Weights of a small GPT-style language model, trained from scratch on English Wikipedia.
Size: 10 layers, 3 heads of 32, MLP 256 GELU, vocabulary 4096, 0.872M parameters.
Each number is 200 + 20 x the weight over its row's rms, rounded and kept within 0 to 999. Layers, rows and columns count from 0. The size before them is the row's rms in percent of the matrix's.

# layer 6 MLP down (transposed), 256x64, rms 0.13, rows 126-151, columns 0-63
110,201,191,193,194,205,182,193,241,209,191,200,230,166,173,212,184,193,180,156,197,203,172,185,213,246,219,193,190,205,214,182,194,193,183,198,221,183,185,229,211,208,200,163,178,189,207,190,226,191,190,198,196,214,227,218,159,231,244,201,217,183,229,220,209
104,210,220,206,175,193,200,196,183,194,210,211,226,155,190,231,178,168,205,152,205,213,219,208,188,202,185,191,223,201,203,201,211,212,192,223,186,204,145,231,173,177,225,203,244,221,181,211,196,192,205,178,212,199,223,216,238,209,233,209,186,219,198,197,211
091,234,235,203,180,203,195,246,191,221,199,192,195,182,172,223,204,197,141,170,206,162,224,219,191,191,178,187,202,194,199,239,168,203,186,221,180,215,176,194,195,213,201,217,184,210,179,199,188,188,184,187,171,188,211,212,200,206,218,230,206,177,230,203,218
081,217,213,185,195,211,140,201,195,156,227,229,204,204,219,220,149,230,187,167,184,206,184,220,207,185,173,200,198,202,194,223,200,191,199,173,209,230,212,203,192,196,201,200,185,172,170,179,208,193,224,238,213,183,214,207,189,198,206,177,180,228,202,203,223
091,207,167,184,209,186,218,187,189,204,201,239,193,172,205,188,192,195,186,182,202,242,209,205,235,147,210,202,222,190,211,218,211,198,168,176,188,198,181,220,200,179,191,205,200,219,218,180,133,173,227,229,207,184,202,229,204,203,193,206,212,204,179,209,209
103,203,206,176,210,193,186,184,228,186,178,209,196,183,233,159,208,178,233,234,205,163,206,185,193,186,167,186,205,222,202,168,218,188,202,204,214,184,169,211,215,206,222,167,214,183,211,224,233,199,192,211,192,188,163,232,202,193,182,212,182,216,175,201,162
110,205,172,167,206,198,180,153,191,180,198,189,177,184,227,143,186,172,221,203,211,211,230,206,207,180,202,180,188,231,215,164,179,196,208,194,190,195,197,200,216,165,174,175,198,172,190,192,220,171,173,178,188,216,193,215,195,176,176,183,188,190,203,193,220
077,224,177,186,214,204,209,187,148,173,174,204,194,192,226,162,192,207,207,219,168,243,200,212,197,177,196,205,206,202,209,201,199,182,222,195,132,194,215,206,194,201,220,239,188,187,207,197,196,215,199,203,180,210,183,209,221,222,217,200,168,196,191,201,159
102,172,198,183,228,222,207,201,208,196,219,200,204,194,205,196,205,247,197,186,216,204,241,208,196,204,229,236,186,188,209,198,194,182,162,241,189,212,210,219,204,191,210,169,188,224,151,187,173,201,214,202,195,198,223,228,202,188,179,174,215,208,151,200,227
097,183,221,179,208,210,210,190,161,198,168,180,209,181,222,175,183,156,182,198,220,211,205,212,207,203,206,188,214,175,223,210,167,198,146,227,212,195,228,190,216,179,177,212,212,211,187,180,210,209,164,181,237,200,196,218,224,202,195,196,208,240,197,229,212
104,216,187,230,209,232,203,217,202,202,205,169,203,228,205,211,186,193,212,199,208,203,186,189,170,218,216,227,220,188,198,225,189,202,200,216,210,155,189,167,218,188,214,215,250,206,200,204,212,193,219,180,156,222,188,166,180,181,175,180,175,215,153,210,201
102,164,197,213,184,210,204,197,181,218,201,193,198,244,189,201,219,191,200,242,192,203,213,187,230,201,180,189,183,204,172,203,193,201,211,202,180,214,219,172,212,214,215,209,155,234,220,174,213,131,189,215,202,209,182,195,174,193,195,189,230,202,230,180,188
090,239,213,199,193,216,219,220,191,207,188,197,220,201,192,171,196,196,193,232,213,173,196,198,205,174,193,231,219,174,216,230,190,167,224,163,179,206,194,210,213,205,191,217,218,205,259,197,233,237,160,183,219,204,181,191,204,198,213,200,223,171,215,219,194
072,226,206,194,183,177,176,174,216,197,191,187,188,223,202,193,195,221,230,189,143,203,196,178,216,190,210,193,195,200,163,174,189,190,182,225,196,163,182,232,177,237,191,213,211,195,192,230,232,231,171,201,171,197,193,176,209,194,225,178,197,216,184,215,179
111,197,194,186,208,185,194,189,209,173,186,219,209,207,194,189,200,178,197,220,166,250,239,212,201,171,230,173,184,198,218,223,229,222,193,218,198,171,209,207,226,178,185,208,233,190,209,185,186,247,224,180,219,201,204,218,198,195,240,180,227,222,209,210,184
094,189,202,193,183,202,169,222,224,181,211,194,206,205,193,194,215,185,225,185,225,232,199,211,226,210,194,185,208,194,177,217,241,150,215,236,167,216,208,202,174,205,216,204,214,194,185,227,216,196,199,201,229,170,209,184,212,193,223,164,194,173,199,254,192
109,179,216,208,217,171,194,195,169,196,204,212,191,188,247,233,174,200,164,208,188,193,207,217,198,201,204,223,217,215,216,200,190,171,213,173,254,233,220,203,205,221,196,196,181,170,171,211,159,202,169,218,236,181,199,202,193,214,205,215,210,183,208,223,200
127,169,214,209,205,202,205,226,227,186,179,237,150,224,176,196,231,182,197,180,189,161,216,225,183,227,166,218,193,208,208,209,173,216,208,202,223,196,214,188,176,190,177,175,204,227,210,167,185,165,200,202,201,209,199,217,168,177,188,194,218,199,195,206,225
107,185,239,173,195,220,191,187,205,231,208,183,202,217,196,190,236,225,188,231,203,170,166,187,206,179,199,202,200,158,226,182,187,173,188,181,194,201,212,206,212,203,157,194,196,165,178,205,219,201,195,225,202,181,208,202,215,199,165,222,197,152,200,230,185
115,197,170,178,190,185,160,172,235,208,204,210,208,214,201,231,173,176,189,214,193,202,218,171,226,179,215,213,247,197,208,186,195,176,177,196,199,201,173,213,209,169,201,168,215,176,174,196,206,227,188,201,205,198,242,197,178,185,228,170,183,192,196,191,229
116,175,223,194,196,201,204,158,212,216,231,223,175,201,182,170,210,190,191,241,183,204,170,187,173,203,204,239,219,166,189,206,196,204,237,166,171,206,207,203,210,211,152,208,188,196,200,195,205,226,194,188,186,186,181,160,190,202,196,191,219,165,191,212,198
081,195,212,220,198,220,191,179,216,189,236,230,214,184,202,212,226,191,181,208,195,173,176,175,199,231,207,205,218,180,169,201,237,247,190,217,198,219,167,207,235,199,176,198,148,212,192,214,213,167,195,207,175,216,196,211,192,220,204,192,211,225,175,194,220
091,176,178,203,208,202,210,177,176,237,202,207,209,225,227,235,233,189,189,178,221,202,211,171,188,210,179,183,211,215,162,208,196,198,246,195,224,196,215,224,180,245,230,204,187,191,205,200,201,223,182,200,187,198,201,183,215,205,179,197,161,182,223,203,161
096,241,200,186,184,190,231,179,197,199,213,211,195,207,170,182,190,209,192,240,199,208,230,215,205,209,211,233,175,224,182,191,220,177,189,198,233,232,182,212,192,182,172,209,227,175,202,186,194,188,167,194,202,210,176,186,196,231,158,184,155,211,205,205,224
092,179,190,198,234,197,235,175,205,177,205,202,185,215,227,202,183,209,200,208,206,230,202,192,188,173,209,203,224,197,124,215,196,188,159,200,207,210,214,199,187,189,202,236,200,183,196,195,201,208,183,166,194,217,199,198,239,222,185,156,190,218,220,196,219
102,182,173,205,216,191,184,183,208,161,185,229,194,202,246,222,179,235,218,234,198,190,195,176,206,221,175,194,191,179,194,216,232,182,208,217,202,247,201,201,201,199,217,216,195,214,178,209,183,224,189,211,225,198,148,206,212,192,226,190,187,173,193,186,223
# layer 6 MLP up, 256x64, rms 0.143, rows 127-151, columns 0-63
114,220,200,195,193,178,203,212,214,207,210,189,200,202,238,169,184,180,169,216,199,231,237,188,156,242,175,222,231,196,211,204,225,193,210,185,216,166,221,156,220,177,183,193,234,211,194,177,183,214,197,193,217,206,213,205,218,209,204,203,186,193,201,241,189
091,221,210,236,182,200,210,213,222,214,216,228,160,182,189,188,163,208,159,224,199,200,244,182,217,235,185,219,191,238,206,193,203,178,190,227,177,182,199,173,203,198,225,211,196,186,206,200,188,224,183,170,173,210,205,175,196,204,208,209,166,206,234,200,201
084,232,182,205,178,221,185,199,162,196,233,198,221,203,176,199,229,175,198,172,220,191,202,179,188,214,224,202,181,190,213,186,193,196,217,184,209,178,180,195,226,189,257,207,208,204,236,180,175,234,180,201,224,220,192,212,232,200,224,204,160,191,209,187,184
096,161,179,192,209,219,199,198,220,171,196,200,220,215,198,202,230,169,200,191,234,201,199,223,166,241,196,193,200,199,181,217,196,233,216,226,209,209,189,177,196,211,228,171,214,171,226,189,196,188,195,234,235,177,166,189,212,225,210,180,165,198,178,218,199
108,177,221,222,194,165,181,216,204,172,201,164,216,205,212,185,232,215,216,188,191,211,163,169,183,204,237,199,191,212,200,172,196,154,175,205,170,163,202,206,194,204,203,232,206,226,219,199,202,225,212,236,222,207,192,191,204,199,209,219,195,208,178,207,241
117,191,197,177,202,207,222,190,181,188,182,192,183,175,172,209,193,182,183,191,212,232,248,247,202,213,203,219,159,185,234,189,188,209,219,196,237,183,193,228,191,220,168,221,226,182,208,175,214,172,197,194,217,195,198,193,194,229,224,191,190,209,166,174,189
085,205,194,213,202,199,181,180,232,207,219,223,190,209,188,223,223,213,205,175,211,231,226,224,235,199,201,192,212,188,222,184,162,202,208,185,243,154,197,189,214,213,206,229,158,196,197,169,192,180,188,207,212,175,212,221,212,185,225,210,207,227,176,161,214
094,202,179,166,214,207,192,202,166,198,160,196,186,216,191,220,191,194,172,195,198,170,213,205,186,232,208,183,216,192,193,204,237,228,200,200,249,162,200,194,217,193,192,232,196,208,192,176,209,225,214,186,194,214,183,194,189,252,229,230,218,209,204,167,192
098,164,198,176,172,203,204,232,220,192,216,198,172,177,210,217,222,171,222,187,219,211,207,190,203,221,225,208,196,184,202,208,156,183,223,165,206,190,206,167,223,203,236,198,172,213,189,183,165,187,158,188,184,179,183,180,205,186,215,208,215,209,170,185,183
111,201,230,204,206,192,209,202,188,169,227,161,194,174,203,211,224,214,200,226,179,209,215,214,218,218,218,212,204,211,189,177,165,218,177,236,207,214,213,200,206,157,208,183,138,219,191,204,167,208,165,192,231,218,210,187,178,203,208,212,190,209,220,205,220
103,181,209,221,221,188,248,195,196,171,192,243,181,164,188,159,181,180,190,178,221,206,213,197,202,179,218,209,187,225,180,205,215,216,191,191,214,191,213,157,180,192,219,201,181,178,191,234,175,201,211,213,201,175,199,188,202,212,193,232,227,201,231,223,224
085,218,227,236,172,159,190,213,195,189,221,202,235,188,179,186,214,205,196,191,228,183,200,202,173,217,201,221,180,218,205,194,212,170,201,166,213,179,186,170,203,198,188,188,197,213,188,202,222,205,155,201,205,200,198,229,189,208,212,206,238,189,141,213,229
080,197,194,200,234,209,149,213,222,204,159,223,197,179,204,218,210,211,176,202,238,201,195,220,222,211,215,194,211,182,216,218,195,199,241,189,229,218,188,202,199,147,206,207,212,228,231,199,228,189,208,203,214,206,236,231,199,217,170,212,219,210,201,181,206
101,159,239,197,182,215,192,216,221,186,195,178,194,183,184,151,199,203,155,179,215,174,193,212,178,221,224,181,216,205,195,182,255,206,198,200,161,179,210,195,167,197,192,210,218,201,199,203,210,205,232,203,192,200,216,182,188,220,167,201,197,206,214,202,231
096,202,185,188,178,189,236,203,203,212,208,198,222,211,169,239,189,214,218,197,211,189,217,179,211,201,209,194,205,220,176,240,220,215,195,225,183,188,149,210,203,231,201,184,182,260,163,216,202,186,180,191,202,211,202,216,184,198,170,181,212,190,194,173,172
101,176,190,188,224,198,222,185,203,199,194,213,211,180,178,211,202,176,179,209,199,197,190,209,192,198,200,210,229,231,168,195,186,256,203,192,205,195,182,215,223,198,187,176,199,194,226,183,235,202,204,243,174,195,175,211,160,180,160,204,211,217,203,152,228
121,203,208,207,225,213,210,209,197,201,196,224,207,169,170,196,159,212,169,222,185,195,221,201,195,209,206,186,224,178,239,201,189,210,208,161,197,190,198,169,222,184,174,194,204,219,177,178,173,189,236,202,192,224,233,176,192,222,204,194,208,167,174,168,236
098,179,213,229,220,199,196,188,164,188,207,208,214,229,201,206,174,175,200,190,214,183,195,199,174,196,220,200,211,233,192,212,220,181,224,210,189,176,201,190,193,167,190,219,225,235,251,199,145,213,234,215,221,188,203,167,189,213,237,187,204,190,198,194,203
108,167,195,182,200,186,163,204,218,198,197,205,185,193,212,146,203,210,217,190,225,209,154,182,207,232,200,201,179,200,198,236,177,224,181,198,230,171,215,222,211,213,145,196,210,185,204,199,200,194,219,194,188,195,195,217,235,196,199,236,215,224,191,217,187
115,201,196,163,214,192,223,203,177,194,233,187,157,212,223,185,197,173,208,186,218,228,233,197,208,225,231,199,212,182,153,162,210,212,214,219,191,152,203,190,201,196,201,189,186,198,209,206,164,172,202,225,175,189,186,198,220,213,204,217,187,212,218,178,221
093,200,220,219,176,180,166,190,193,188,224,188,184,194,214,205,194,199,156,182,192,205,207,201,173,201,198,233,166,230,183,197,186,204,223,221,214,185,194,174,216,201,162,168,207,152,227,202,214,236,212,166,223,203,203,226,215,178,210,211,175,195,186,213,219
080,235,225,224,194,169,211,214,231,200,197,202,237,204,203,198,176,197,238,199,194,232,163,230,183,181,209,198,228,227,199,205,196,211,196,197,222,175,194,192,189,207,207,196,175,207,167,198,194,184,202,181,218,173,218,160,187,202,189,204,172,244,174,170,214
097,216,209,188,251,214,235,182,203,176,162,194,175,177,229,206,225,204,204,178,192,194,189,174,169,210,202,186,215,198,206,229,180,224,209,214,204,202,211,179,224,189,217,174,215,215,185,233,209,248,175,205,218,170,211,214,191,165,199,186,225,206,203,185,201
094,229,201,224,227,251,202,165,176,201,169,241,184,205,193,223,152,218,223,206,196,198,185,183,190,200,205,221,200,214,196,228,209,184,205,229,208,175,181,189,204,184,196,193,212,217,209,183,170,203,232,220,207,206,186,210,184,195,192,172,195,241,188,231,210
100,190,217,208,213,226,225,204,165,175,185,183,192,200,175,201,161,215,184,221,194,199,195,194,202,249,177,222,212,196,216,243,206,183,203,170,186,178,232,196,214,183,200,164,228,198,176,188,179,218,218,195,227,191,212,193,188,241,239,209,198,193,183,186,200